config.yaml
num_hidden_layers: 8
attn_scale: 0.125
init_std_o: 0.0
init_std_down: 0.0
Each number is 128 + 24 x the weight over its row's rms, rounded and kept within 0 to 255. Layers, rows and columns count from 0. The size above them is the row's rms in percent of the matrix's.

# layer 5 MLP up, 576x224, rms 0.227, rows 123-132, columns 112-223
size [107  92  97 102 103  96 105  96 102 105]
[[124 123 148 151  86 142 139 128 120 118 137 107 118 126 174 142  95 158 109 124 117 120 165 151 138 135 106 154 125 137 121 106 103 115 105  97 165 129 140 130 135 135 146 144 117 179 115  92 149  90 151 133 123 110 138 143 136 118 137 123 148 165 122 142 112 142 163 128 115  93 124 152 133 137 163 147 102 112 136  89 159  98 170 146  99 129  94 141  91  85 135 137 127  96 110 115 119 114 185  86 125 112 127 146 144 108 126  84 117  92 135 111]
 [104 132 107 157 134 117  94 136 123 150 154  96 118 132 184 151 113  77 133 114 118  98 134 144 108 135 133 161 130 107 155 169 153 160 113 112 134 117 143 114 105 151  97 165 126 122 155 115 149 134 152 165 126 106 129 173  81 120  99 121 129 122 112 142 141 127 144 126 154 132 135 119  89 120 122 121 135 139  90 130 150 105 131 111 127  90  98 129 170  97 191 148 119 164 117 137 129 104 115 146 103 142 124 125  81 118 141 119 150 175  84 105]
 [119 121 114 136 164 146 109 129 129 136 156 118 171 185 150 124  80 154 138 141 108 151 133 124 143 116 113 160 152 113 116 106  91 105 114 156 164 177 126 142 119  83 138 121  94 106 138 129 151 151 123 134  60 171 111 125  83 156  81 137  88 108 103 145 118 115 142 143 128 111  99 125 127  74 121  72 140 142 141 107 100 106 116 111  81 107 130 150 140 123  75 150 125 136 161 136 135 147 103 155 112  77 110 106 120 146 155 103 180 118 119 139]
 [109 118 147 129 132 128 114 137 125 135 121 150 145 117 125 138 140 105 137 132 111 104 170 113 171 103 119 112 107 155 112 110 147 131 146 175 107 105 143 162 113  92 203 107 161 141 136 146 179 115  91 121 143 128 148 137 152 133 146 130 114 125 157 121 130 100 146 150 149 133  95 146 144  89  94 130  97  86 130 135 103  87  94 127 142 167 146 117 140 166 141  81 149 119 161 127 128 123 100 117  92 110 119 133 120 164 153 170 181 119  87 148]
 [114 130 108 107 117 114 113  90 127 113 150 133 125 132 118  92 158 136 103 153 165 117 160 110 127 164 154 126 152 163 129 120 159 150 142 138 109 137 133 116  82 111 126 126  97 172 135 107  67 135 157 143 133 104 139 116 167 131 139 157 123 165 134  99 101 124 107 133 123 163 103  89 124 124 137 134 121 105 112 133 138  98 138 139 115 106 140 123 116 166  83 116 157  79 139 123 121  69 132 117 144 111 104 104 181 121 164 133  73 166 144 115]
 [125 134  99 109 117 120 136 163 119 134 125 134 126 118 124 128 110 123 113 113  91 144 119 129 128 125 177 149  99 117  98 106 121 114 180 126 106 145 112 130 105 167 108 134 152 130 131  96 115 123  93 142 112 130 127 111 148 144  92 149 139 140 158 131 121  86 145 147 151 105  97  82  94 131 124 146 142 145 175 123 142 123 187 150 152 107 176 139 122 172 167  86 143 113 128 133 109 100 131 101 133 149  99 122 126 127 107 139 126 120  84 123]
 [138  81 130 129  82 108 145 149 146 123 113 110  65 142 141 155 149 149 144  95 119 118 137 136  98 135 126 151  98 158 145 110 119 125 128 181  83 111 144 132 117 135 115 101 131  80 126 106 150 127 137 156 132  90 124 146 161 151 120 143 128 146 122 119 118 132 159 101 125 175 140 101 126 107 156 148 109 110 131 161 140 134 115 155 151 118 108 112 102  85 105  98 117 119  90 101 127 123 136 112 154 132 151  94 142 109 143 118 114 104  82 162]
 [124 134 139 148 114 127 126 108  81  87 120  84 168  70 139 115 111 116 113 162  93 155 136 103 145 122 137 133 141 123 143 127 155 167 123 133 121 139 123 116 142 144 159 137 167 101 146 151 127 131 152 122 114 118  76 131 120 113 125 116 122 158 178 132 141 113 132 163 123  95 125 171 128 109 160 118  97 112 137 110 106 125 111 117 140 108 120 139 184 111  94 150 144 148 132 161 115 108 150 143  92 117 132 130 106  94 135 117 155 148 120 119]
 [151 148 136  83 126 103 125 131 132 111 156 150 125 168 146 141 132 109 139  68 108 125 109 122 175 153 124 114  94 142 152 132 140 135 146 155 171 106 120 129 156 149 198 133 114 159 171 129 150  91 129 156 152 107  93 155 154  78 114 119 134 120 159 183 165 141 119 127 134 103 122 109 105 123  76 137 142 166 105 162 121 102 119  99 113 121 115 159  68 208 125 128 152 120 109 135  98 135 132 105 172 124 114 139 187 108 137 132 103 149 171 118]
 [130 164 143 136 105  76 129 126 174 147 113 131 167 122 102 119 110 136 135 160 131 125 133 124 167  90 151 134 127 126 155 132 158 129 119 103  85 117 119 171 115  97 115 119 158 121 103 163 109 109 143 140 118 163 124 100 138 136 130 117 131  98 135 151 112 110 118 110 121  88 125 130 115 114 124 124 168 116 117 134 154 153 118 142 142 103 117 115 133 106 134 116 164 128 190 134 129 132 123  95 134 181 157  46 113 108  99 129 135 148  99 113]]
# layer 5 MLP down (transposed), 576x224, rms 0.172, rows 123-132, columns 112-223
size [104  94 103 102 103 101 113  95 102 104]
[[109 105 109 102 107 128 135  99 146 144 138 135 115 144 122 153 142 133 125  99 119 182 155 215 132 162 109 143 126  96 128 129  97 124 172 102 141 112 124 129 120 115 100 112 109 156 157 127 169 120 128 142 179 102 126 132 139 163 128 136 166 140 108 137 155 149 147 129 175 127 150 121 132 137 148 136 100 122 131  87 151 152 163 109 138 121  55 133 160 132 123 121 135 126 131  97 111  57 105  69 124 122 149 106 104 130 124 126 114 139 106 118]
 [106 108 124 119 140 112 100 115 127 158 147  65 157 161 142 120  93 117  82 118 105 144 103 130 113 164 124 108 143 136 161 103 165 146 107  96 110 152 127 127  93 157 120 141  92 123 122 125 125 158 175 102 126 157 165 148  89 126 142 100 112 100 155 134 162 113 138 132  88 171  85 141 140 139 146 166 158 146 115 120 125 119 135 122 141 114 132 119 172 140 157 127  66 149 115 146 117 143 115 150 150 151 145 102 156 144 108 112 167 109 142 119]
 [143 149 118 118 121 135 143 154 123 112 156 155 139  97 111 131 105 128 148 130 118 118 167 178 109 134 118 122 118  85 157 133 152  85 140 117 117 135 101 134  97 165 144 116 114 139 190  69  92 106 138 157  89 129 135 167 131 107 137  97 133 131 137  88 117 108 134 111  86 105 139 163 110 126 105 105 138 102  86 159 139 141 137 116 144 148 139  96 100 128 126 103 160 130 100  93 149 113 140 108 148  86 147 129 162  99 135 151 133 101 123  97]
 [126 119 109 125 122 173 126 147 144 133 151  88 128 121 145 120 106 148 117 113 131 181  95 140 125 103 135 133 131 181 140 118 147 128  72 154 112 161 159 128 155 111 119 112 105  97  81 111 110 116 139 173 129 140 132 118 163 118 130 155 127 116 137 153 137  74 137  78 103 158 130 130  91 158 151 100 127 120 152 110 148 157 152 118  73 124 117 121 136 134 135  90 122  91 148 144 123 124 105 121 153 145  99 131 206 119 125 125 131 197 131 131]
 [131 131  88 139  89 148 170 142 174 173 150 119 142 155 110 116 139 163 104 140  95 130 163 141 125 146 103 133 121 126 126 164 131 128 145 129  87 162 120 143 124 147 140 170 148 154 155 132 146 139  74 154  77 142  88  97 116 125 156 152 142 141 136 121 145 130 151 131 126  72 129 122 132 121 137 147  85 153 105 123 145 140 150 125 160  83 176 113  92  82 142 132 138 152  95 117  84  79 123 163 107 112 141 130 142 114 140 126 147 134 142 141]
 [146 115  80 106 135 137 130 103 149 135 125 122 154 135 128 171 101  96 113 107 102 125 154 190 129  88 145 174 149 136 137 121 127 147  88 156 116 131 113 124  97 143 119 125 103 145 112 116 143 117 101 125 141 139 161 125 144 100 124 141 147 127 128  98 145 141 141 119 126 101 135 135 119 159 147 131 113 157 109 141 164 139  51 109 189 104  99 118  91 116 139 128 157 136 188 152 160 122  99 109 111 102  87 110 144 132 137 133 111  95 119  92]
 [169 142 118 110 143 151 153  90 113 156 141 169  99 116 133  99 120 135 117 140 108 151 134 105 142 137 125 124 105  90 151 130 108 149 172 139 136 125 125 178 112 129 162 137 174 118 192 104 160 106 179 113 165 132 151 140 138 146 114 142 171 142  81  99 104 183 128 123 115 127 126 164 138 105 121 152 114  93 132  73 150 149 187 139 105 131 143 112 128 134 126 106 153 192  93 147 178 103 136 160 107  90 160 157 119 116 109 138 161  89 104 137]
 [122 121 113 128 157 124 104 178 148 126 111 138 140  95 116 132 148 117 109 120  45 131 108 156 119 115  97 104 158 134 163 151 166 133 142 131 153 114 146 137 112 144 138  94  84 154 119 161 103 163  82  90 129 123 142 140 125 112 146 141  90 146  98 137 155 119 144  80 141 120 108 133 107 146 129 140 139 123 141 139 118 119  95 125 169  84 128 145 154 154 120 104 127 145 160 125 126  90 110 139 113 127 120 171 136 146 155  98 147 129 114  91]
 [110 173 103 142 151 130 138 126 168 133 176 162 130 156  99 105 120  89 122 113 126 102 121 124 130 115 118 157 178 117 124 130 139 161 150 130 126  90 163 107 147 129 138 122 164 139 108 162 140 142 107 158 109 123 138 104 121 153 161 156 113 134 145 143 119 149 134 180 108  96 154 156 122 123 147 165 173 122 134  92 168 126 115 101 118 120 149 127 146 108 181 149 117 125 172  97 150 116 132 126 167 153  96 159 129 109 107  97 150 143  87 161]
 [150 167 108  97 142  95 158 122 114 128 117 155 146 153 117  93 104 141  87 148 135 134 125 147 135 111 132 145 163 117 141 142 158 162 132 121 117 126 123 140 110 151 149 140 115 139 139 104 143 147 117 116 174 139 112  82 142 111 132 126 111 110 156 116 141 128 153 153 168 136 140 126 135 135 137 144 105 163 148 170 140 139 133 141 115  81 119 174 121 118 114 130  99 100 125 108 123 100 114 132 117 120 170 139 133 118 149 122 140  96 103 129]]
# layer 5 MLP gate, 576x224, rms 0.22, rows 124-132, columns 112-223
size [ 92  96  97 102  97 109  94 105  95]
[[ 79  84 131 138  81 128  83 153 147  91 123 163 125 123  97 100 154 164 128 149  90 118 126 117 136 110 123 131 107 124 154 115 141 159 121 109  89  83 149 151 112  83 140 127 109 117  95 128 140 126 133 116 131 148 127 117 116 121  87 119 118 146 110 170  89 118  93 150 135 137 130 133 117 126  72  86  98 114 159 132 100 150 143 120 104 133  89 164 162 156 123 128  83 139  92 122 147 128 162 152 134  87 170 158 141 146 148 107 143 161 146 116]
 [122 121 135 117 114 133 115  91 150 137 118 117 138 130 129  83 119 102 106  82  84 148  97 111  96 150  95 146 132 136 138 125  87 129 125 163 135 150 128 125 113  96 156 124 118 138 139 121 196 138 158 153 123 144 165 120 135 140 130 116 158 119 107 140 131 148 182 127 136 125 116  95 132  91 115 135 161 126 161 145 108 157 134 104 129 144 127 158 131 155 106 104 101 138 186 101  98  74  82 163 152 120 107 106 129  84 135 153 149 128 111 126]
 [102 167 177  98  91 141 130 155 134 113 117 164 111 139 129 155 106 121 101 143 177 148 127 124 107 127 179 127  87  73  97 153 122 131 102  92 152 124 144  89 144 133 106 115 118 112 153 146 144 133 131 142 171 145 127 127 139 153 150 106 158 148 112 145  86 161  89 120 162 145 136 120  94 161 122 178 126 111 107 127 112 153 144 161 111 147 117 122  70 151 132 128  90 139 134 135 156  72 113 127 149 102 140 143  86  72 111 156 121 152 126 139]
 [107 108 156 110 156 123 136 149 106 126 112 146 139  83 126 142 139 100 115 167 124 120 107 104 120 132 142 120 112 118 182 117 149 122 109 143 137 124 125 109 126 115 125 138 144 111 168 142 134 130 114 106 127  82 160 122 131 130 129  69 126 134 130 168 106 125  88 127 150 113 132 162 173 112 127  97 146 124 149 135 116 126 104 139 109 124  96 132 147  91  99 154 106 155 171 107 130 148 128 113 150 138 185 120 125 146 115 119 107  84  99 168]
 [117 118 105  83  99 142 120 127 122  95 134 148 143 121 143 104 117 112 101  90 124 122 149 147 177 120 128  81 103 128 104 151 138 129  92  98 128 113 154 136 162 133 156 108 149 124 155 170 164 141  86 163  92 118 135 130 166 133  98 160 109 112 127 163 122 108 151 155 150 138 166 103 131 110 133 112 168 121 139 170 142  83 109 155 124 136 176 114 120 117 130 170  99  90 129 115 138 118 161 122 134 128 149 130 135 116 151 104 164 154 134 125]
 [141 149 141 120  81 106 139 100 123 170 143 170 140 142  98 107 133 125 107 133 137 134 157 130 158 123 147 147 138 108 108 130 133 135 118 107 148 162 126 173 115 138 121 101 144 116 122 122 121 161 142 104  78  97 113 129 123 105 148 129 108 140 139 137 106  99 126 193 122 155 140 138 166 125 125 142 171 111 113 114 157 115 125 107 143 144  95 130  98 132  95  90 101 132  80  91 107 102  70 118 122  84 100 136 175 125 152 146 141 109 132 123]
 [100 152  81 153 148 176  92 121 115 133 143 147 158 147 142 121 143 155  87 118 110 109 112 127 114 134 109 135 118 153 161 114 107 179  89 158 143 163 102 168 109 128  96 104 163 154 122  87 139 118 128 126 143 127 158 159 102  71 140 126 105  94 126 110 164 115 158 120 146  84 106 144 144 122 158 141 133  87 165 107 110 172 113 109  89 127 138 162 172 146 126 101  87 148  99 110 112 101  92 148 136 118 130 109 153 119 161 138 170  66  91 137]
 [103 110 153 122 122 142 124 126 130 181 149  84 133 166 141 173 113 115 133 143 133 129 135 143 156 112 166  99 134 101 132 136  99 127  98 108 158 149  98  86 165 171 100 124 153 106 128 122 125  90  90 131 126 116  96 146 111 143 148 114 131 115 151 144  96 152  95 119 110 129  91 123 131 179 105 144 106 150 151 113 126 122 120 121 141 152 131 165 123 132 159 109 122 103 106 108 122 135 123 145 131 129 106 121 122  84 136 123 141  80 164 106]
 [156 158 119 137 150 123 142  93 127 135 148 115 133 136 151 136 121 125 141 122 123 155 132 130 121 128  90 101  85 156 114 125 122 138  92 103 118 135 113 138 109 159 131 130 134 125 151 148 111 142  91 134 152 127 123 172 104 124 160 155 171 135  93 133 152 139 116 121 159 113 145  98 150 146 112 139 125 183 116  72 108 160 100 164 138 140 154 111 127 104 131 120  92 113 103 144 142 131  90 102 100  79 118 103 140 133 133 147 123 155 104 119]]